{
  "num_hidden_layers": 16,
  "num_attention_heads": 4,
  "intermediate_size": 320,
  "rope_theta": 10000.0,
  "qk_norm": true,
  "attn_scale": 0.177,
  "init_std_o": 0.0,
  "learning_rate": 0.0082,
  "beta2": 0.98,
  "decay_fraction": 0.592,
  "decay_shape": "cos",
  "final_lr_fraction": 0.1,
  "max_seq_len": 256,
  "doc_mask": false
}
Each number is 50 + 15 x the weight over the matrix's rms, rounded and kept within 0 to 99. Layers, rows and columns count from 0.

# gate: layer 2 MLP gate, 320x128, rms 0.389, rows 199-207, columns 0-127
# up: layer 2 MLP up, 320x128, rms 0.383, rows 199-206, columns 0-127
# down: layer 2 MLP down (transposed), 320x128, rms 0.359, rows 199-206, columns 0-127
gate199:38 57 27 92 62 61 38 74 56 65 66 55 54 31 35 64 37 76 58 32 85 40 69 57 55 53 51 62 61 49 71 68 44 53 35 44 70 54 65 75 63 52 66 44 38 61 54 45 49 55 59 58 23 80 54 65 39 47 12 59 53 42 70 61 46 51 44 56 46 67 55 43 49 45 39 53 46 15 35 59 54 54 24 48 73 30 61 63 38 54 75 35 50 43 23 36 31 65 39 45 31 27 43 54 39 55 44 45 27 56 29 41 20 53 29 30 37 56 60 49 37 44 53 43 38 42 47 39
up199:28 46 25 46 34 47 64 46 67 87 45 76 47 33 60 31 31 91 47 61 53 40 30 49 41 60 67 50 44 36 33 76 30 56 47 55 53 68 49 43 54 39 52 41 40 45 37 46 30 53 51 24 42 48 38 43 62 71 53 46 54 76 60 85 57 46 52 47 54 49 15 49 78 45 50 63 76 37 65 40 51 46 33 19 71 57 41 40 42 43 50 54 57 40 22 51 36 64 46 18 48 49 45 65 28 62 36 44 55 48 48 63 52 55 42 49 53 50 46 85 78 52 65 60 64 39 54 67
down199:29 68 63 57 61 60 61 34 81 50 29 52 38 33 86 36 80 76 44 54 31 40 39 70 63 34 67 46 62 63 38 69 76 74 48 50 28 52 37 36 24 33 25 50 41 78 25 48 66 32 64 56 29 47 49 53 62 18 60 48 49 47 47 40 46 57 53 65 43 56 53 48 48 62 35 62 68 30 48 69 35 57 60 40 44 62 04 40 62 39 45 72 48 42 35 30 56 69 43 49 35 51 69 52 49 40 62 37 59 66 28 54 63 67 53 36 40 47 57 83 62 58 31 47 28 75 41 58
gate200:55 80 38 60 54 56 61 70 44 54 35 79 55 51 39 30 44 42 63 66 55 60 54 75 51 65 39 32 60 47 69 44 71 67 51 60 58 30 58 63 58 66 62 74 41 76 60 59 70 35 50 55 56 49 33 40 49 33 63 84 60 70 48 60 38 40 63 48 46 55 31 60 58 51 49 30 67 06 63 46 41 47 58 37 50 49 33 60 49 43 49 44 45 31 59 49 46 57 54 47 56 66 48 49 75 68 61 78 88 51 40 74 41 65 47 56 36 55 44 42 74 10 42 19 63 38 34 51
up200:49 34 46 54 44 57 53 21 53 47 52 59 77 35 39 52 43 35 50 27 46 64 41 51 45 68 72 36 80 42 51 33 40 37 16 67 28 68 51 53 51 34 72 32 48 49 52 38 67 54 34 65 36 30 42 78 55 51 24 29 51 75 29 73 50 35 24 74 50 99 55 26 46 41 53 48 70 42 61 51 18 43 35 50 58 61 65 67 66 42 38 44 79 46 47 19 62 36 65 29 38 45 51 54 68 60 50 52 49 48 49 52 67 65 32 55 44 37 14 63 51 62 59 46 45 40 28 43
down200:34 43 26 19 64 57 69 85 40 44 54 43 54 47 81 43 46 34 37 63 59 56 68 39 59 31 72 64 32 67 55 38 87 64 62 12 50 60 51 55 31 62 18 59 45 68 55 45 45 52 43 35 38 40 57 37 63 51 77 79 64 33 39 59 49 61 36 33 52 45 53 38 61 55 27 73 58 58 50 69 40 56 66 35 52 79 44 30 46 28 41 31 46 37 48 65 54 60 38 50 38 62 49 34 42 31 71 54 79 32 72 16 77 75 37 44 50 49 72 47 82 30 68 53 39 51 57 19
gate201:51 69 69 56 59 55 43 38 81 57 40 61 65 48 71 53 37 49 65 29 25 46 56 42 28 73 55 62 57 43 26 48 67 84 42 58 79 26 54 64 58 58 55 44 68 43 34 61 70 62 84 62 28 54 39 44 51 46 40 53 55 39 37 64 44 35 47 50 60 65 67 60 57 64 41 43 69 38 62 48 56 62 20 20 55 28 59 72 64 55 40 65 82 55 35 53 47 47 56 26 55 54 45 42 54 58 60 46 09 38 51 52 48 66 38 58 42 37 49 47 62 49 51 46 35 40 41 42
up201:58 70 76 42 64 72 60 38 61 72 44 28 67 60 74 51 34 60 27 39 48 59 40 48 50 79 37 53 66 62 43 36 49 59 61 57 75 35 63 58 48 26 75 47 47 48 28 28 71 53 64 62 36 47 64 42 45 31 47 35 43 34 45 78 51 46 40 47 56 35 67 53 35 34 37 44 53 57 45 43 50 48 35 24 32 30 64 60 31 57 48 60 52 45 35 69 39 40 61 33 42 68 51 59 59 63 41 33 20 59 84 38 45 65 30 28 62 46 67 57 49 71 78 58 50 48 26 59
down201:39 73 61 43 64 44 64 54 61 18 61 29 52 42 44 32 55 40 60 24 49 40 22 49 57 37 49 61 43 66 64 70 66 53 31 37 53 49 58 83 47 58 63 49 69 52 14 62 50 51 77 64 45 24 39 28 49 43 25 46 33 44 38 58 46 69 83 31 25 18 53 46 66 64 38 30 64 55 66 58 57 48 33 35 73 57 63 59 43 58 80 70 58 27 44 25 41 41 34 65 44 37 29 51 45 62 56 63 49 34 41 31 67 68 60 48 51 61 54 50 64 73 42 55 63 19 51 59
gate202:49 67 68 74 61 33 63 20 71 48 65 47 53 45 72 66 67 40 38 80 59 18 46 58 73 49 34 57 55 81 45 67 34 68 47 43 50 42 65 34 59 42 38 47 61 74 51 45 63 26 44 30 60 15 58 36 62 49 50 40 65 44 30 46 29 32 51 55 60 57 46 46 41 53 51 69 64 75 59 57 34 50 53 32 37 31 38 85 51 63 74 43 53 52 44 79 67 46 29 18 49 15 59 29 30 50 58 50 40 26 59 52 38 54 23 71 56 46 69 46 46 61 50 47 49 39 68 49
up202:54 35 40 57 44 44 28 38 42 37 48 16 41 45 55 95 33 56 51 89 47 41 51 72 58 43 37 41 48 72 52 26 66 29 57 34 39 28 39 37 57 52 44 39 48 67 75 46 61 45 48 41 57 22 47 50 51 47 58 29 59 51 34 46 52 64 58 63 42 52 44 61 54 64 36 67 53 62 54 39 58 64 63 24 01 50 39 67 34 25 59 63 53 37 34 75 30 40 14 27 48 40 28 81 34 14 24 41 35 51 50 64 31 66 35 44 74 57 63 68 47 66 38 40 49 37 47 58
down202:53 66 55 24 49 14 42 48 71 48 44 44 19 32 40 70 41 54 29 70 49 30 30 83 47 35 75 58 71 43 55 46 59 61 50 37 38 52 79 31 22 53 49 59 54 57 45 83 61 43 48 44 73 48 65 37 76 62 57 53 89 48 45 54 17 48 14 25 76 64 37 52 47 45 49 57 64 81 56 75 54 52 28 33 62 62 44 54 34 75 39 70 49 55 49 47 37 69 46 39 51 38 54 42 49 50 55 59 51 65 35 10 59 68 43 56 54 37 69 65 36 73 31 57 35 43 72 48
gate203:53 32 39 55 46 40 42 41 31 29 50 39 61 66 53 46 43 46 36 59 63 48 33 32 24 82 43 69 44 23 53 42 29 41 67 38 44 37 56 46 43 84 78 50 36 73 57 67 43 53 59 43 57 36 38 21 33 60 38 34 37 66 27 41 38 50 56 75 72 51 37 32 35 55 60 54 32 43 60 44 64 32 72 55 78 29 86 78 47 64 77 34 61 26 77 57 36 60 43 42 77 75 35 68 72 48 46 44 32 66 44 39 25 63 53 48 47 34 36 37 88 41 31 60 60 35 46 43
up203:28 50 57 44 67 69 65 70 47 52 99 57 63 39 44 73 46 45 39 33 61 55 73 56 20 38 60 37 64 24 34 43 43 74 42 54 52 00 40 33 65 55 46 57 54 59 43 51 52 50 52 51 48 45 52 50 56 32 40 29 39 63 49 75 48 52 52 41 45 65 73 55 62 24 92 33 28 42 59 79 40 57 49 68 88 58 51 50 61 44 39 55 39 27 52 45 57 49 61 48 26 57 39 75 44 43 43 81 42 59 80 25 34 34 13 43 48 41 52 40 43 20 36 70 44 48 53 56
down203:70 69 43 72 44 58 57 38 50 67 67 69 39 45 35 53 44 42 41 71 58 52 46 43 54 51 68 55 39 58 52 54 79 56 66 35 60 44 36 43 53 42 24 59 45 33 42 64 69 61 40 68 57 80 38 72 44 62 49 41 36 28 48 55 46 43 53 33 58 32 11 55 57 53 30 28 78 46 55 76 53 30 19 70 51 57 52 55 52 61 60 61 71 62 59 74 77 55 28 62 65 62 30 32 22 50 56 23 57 49 62 82 76 58 60 62 56 35 21 83 70 70 70 36 59 64 30 27
gate204:52 46 31 58 37 72 49 68 49 31 71 40 43 47 68 44 69 44 51 57 63 61 61 56 27 70 81 68 63 40 36 60 27 38 46 67 72 37 35 65 71 51 50 51 92 52 72 62 57 30 51 65 49 39 58 62 49 23 35 37 50 38 79 51 28 52 72 43 47 53 52 26 42 30 78 69 24 44 42 54 28 47 34 57 43 50 33 59 56 20 35 39 52 24 24 67 51 42 48 39 51 67 50 53 63 43 42 53 33 42 71 42 94 79 71 58 45 65 52 61 39 50 84 42 52 17 40 49
up204:73 55 53 48 68 30 45 30 49 70 41 81 38 60 57 32 34 48 43 64 50 54 59 38 63 62 31 72 37 49 62 53 54 70 47 60 50 65 72 32 42 46 43 60 59 63 65 30 44 47 29 29 99 32 53 45 69 06 56 83 53 92 48 86 56 44 57 66 44 50 62 63 54 56 35 31 47 54 31 50 60 56 74 28 62 49 59 39 55 55 43 31 54 56 49 27 53 81 42 37 37 44 42 54 21 31 47 50 56 61 21 32 76 40 46 55 47 62 39 52 53 38 41 70 63 57 08 73
down204:17 54 36 44 78 34 56 58 29 67 54 68 45 55 25 54 41 72 47 61 67 59 42 33 49 41 41 51 43 70 48 39 45 83 38 68 43 41 44 43 47 23 36 73 37 59 31 32 62 92 64 56 51 41 43 45 48 56 40 27 72 36 24 48 43 33 40 47 64 70 56 38 40 48 21 23 52 29 54 40 58 53 50 65 18 39 39 39 52 50 63 84 65 54 44 53 47 45 63 68 62 49 54 48 72 47 65 45 33 72 42 71 21 52 60 67 47 75 59 35 39 68 69 46 41 82 67 56
gate205:35 63 50 58 42 43 83 53 71 64 34 63 67 63 74 43 72 54 55 39 43 58 40 17 38 48 85 43 74 61 42 21 36 32 47 40 36 32 41 65 40 47 51 48 64 37 80 39 36 30 57 36 40 61 43 47 23 28 65 50 76 47 53 51 69 21 60 36 52 44 30 32 25 67 28 38 61 44 46 36 66 51 53 53 38 45 54 37 41 33 44 24 41 56 48 53 48 50 76 55 21 61 63 56 54 41 60 54 55 81 42 53 71 99 58 39 65 62 57 36 43 37 54 53 28 49 48 39
up205:75 52 38 62 66 56 57 78 71 53 55 43 58 51 18 78 58 37 48 55 79 40 53 62 79 32 17 64 28 46 40 66 79 61 31 56 46 44 54 38 53 54 33 70 28 40 20 47 69 67 57 44 76 37 61 43 64 48 37 26 27 44 64 57 38 57 53 49 71 37 86 63 73 32 72 35 60 65 37 76 35 52 37 31 46 52 48 63 48 61 45 55 52 25 45 39 30 69 47 70 60 44 58 57 29 69 54 30 59 56 69 60 53 05 80 67 42 56 45 66 61 40 42 62 51 48 70 38
down205:63 60 44 64 51 36 29 58 64 55 39 46 45 42 42 77 51 22 48 35 47 41 35 77 34 80 24 37 27 69 31 63 39 82 48 74 57 45 25 51 19 75 34 49 33 65 62 49 45 52 47 54 28 50 54 42 35 61 50 60 60 53 59 49 81 27 50 06 41 51 52 47 35 73 66 43 42 20 57 42 36 44 47 26 63 67 42 31 57 58 56 60 64 62 79 79 54 58 39 62 52 38 32 59 53 79 75 60 52 38 52 49 46 63 53 52 34 50 68 48 33 58 42 44 41 67 40 45
gate206:41 57 46 56 30 17 32 26 47 44 54 43 68 46 40 45 57 27 45 62 54 44 18 35 50 63 70 59 54 65 34 55 49 40 44 28 52 69 29 31 32 47 60 54 80 29 62 60 62 47 33 76 25 45 43 42 38 38 63 54 51 61 55 79 65 40 44 53 31 36 28 38 42 36 59 53 57 40 47 57 49 30 52 45 22 35 52 46 54 25 22 53 30 37 34 63 20 77 26 46 28 52 60 42 38 69 56 45 61 59 27 72 54 42 45 42 37 44 55 40 75 66 38 41 74 33 40 43
up206:43 51 43 27 61 44 63 63 27 74 43 32 40 52 68 63 45 47 57 40 64 84 65 29 75 35 71 45 61 40 67 37 64 79 75 48 51 32 63 63 29 35 54 53 15 42 36 63 28 70 60 31 34 61 39 53 49 58 38 61 73 41 41 63 34 48 55 66 53 39 61 57 42 55 27 65 56 38 44 51 50 37 51 57 71 51 44 66 33 66 49 60 75 60 49 46 53 45 53 60 58 38 45 55 55 45 57 50 58 18 45 45 53 82 42 67 46 18 47 73 16 49 37 53 54 43 60 82
down206:51 47 74 42 69 77 61 60 55 84 30 95 55 72 52 44 55 71 73 68 46 64 49 63 55 57 47 35 54 38 44 51 56 45 70 51 38 39 45 58 58 55 34 52 64 57 50 73 52 66 45 34 31 37 57 47 51 81 69 46 40 64 49 55 33 55 43 33 47 49 42 40 70 37 48 53 75 42 48 42 53 70 60 77 40 55 69 53 77 53 21 43 67 52 34 53 57 64 39 59 68 78 48 66 68 32 41 45 51 60 59 52 44 38 61 60 26 74 32 49 50 20 43 46 42 41 10 11
gate207:58 81 72 25 38 54 55 40 36 28 42 41 50 49 48 50 55 39 78 72 64 77 32 70 47 59 23 25 53 54 61 57 39 41 29 44 78 59 39 49 43 70 28 59 44 30 48 22 40 41 41 59 53 68 28 39 41 41 56 26 54 20 38 46 63 25 43 45 58 77 55 45 30 64 30 42 54 44 55 53 39 59 32 57 43 68 55 15 52 43 57 49 70 36 49 68 53 47 52 72 78 48 48 40 58 49 35 50 26 41 46 63 53 47 67 63 75 69 64 47 53 79 55 45 46 63 50 58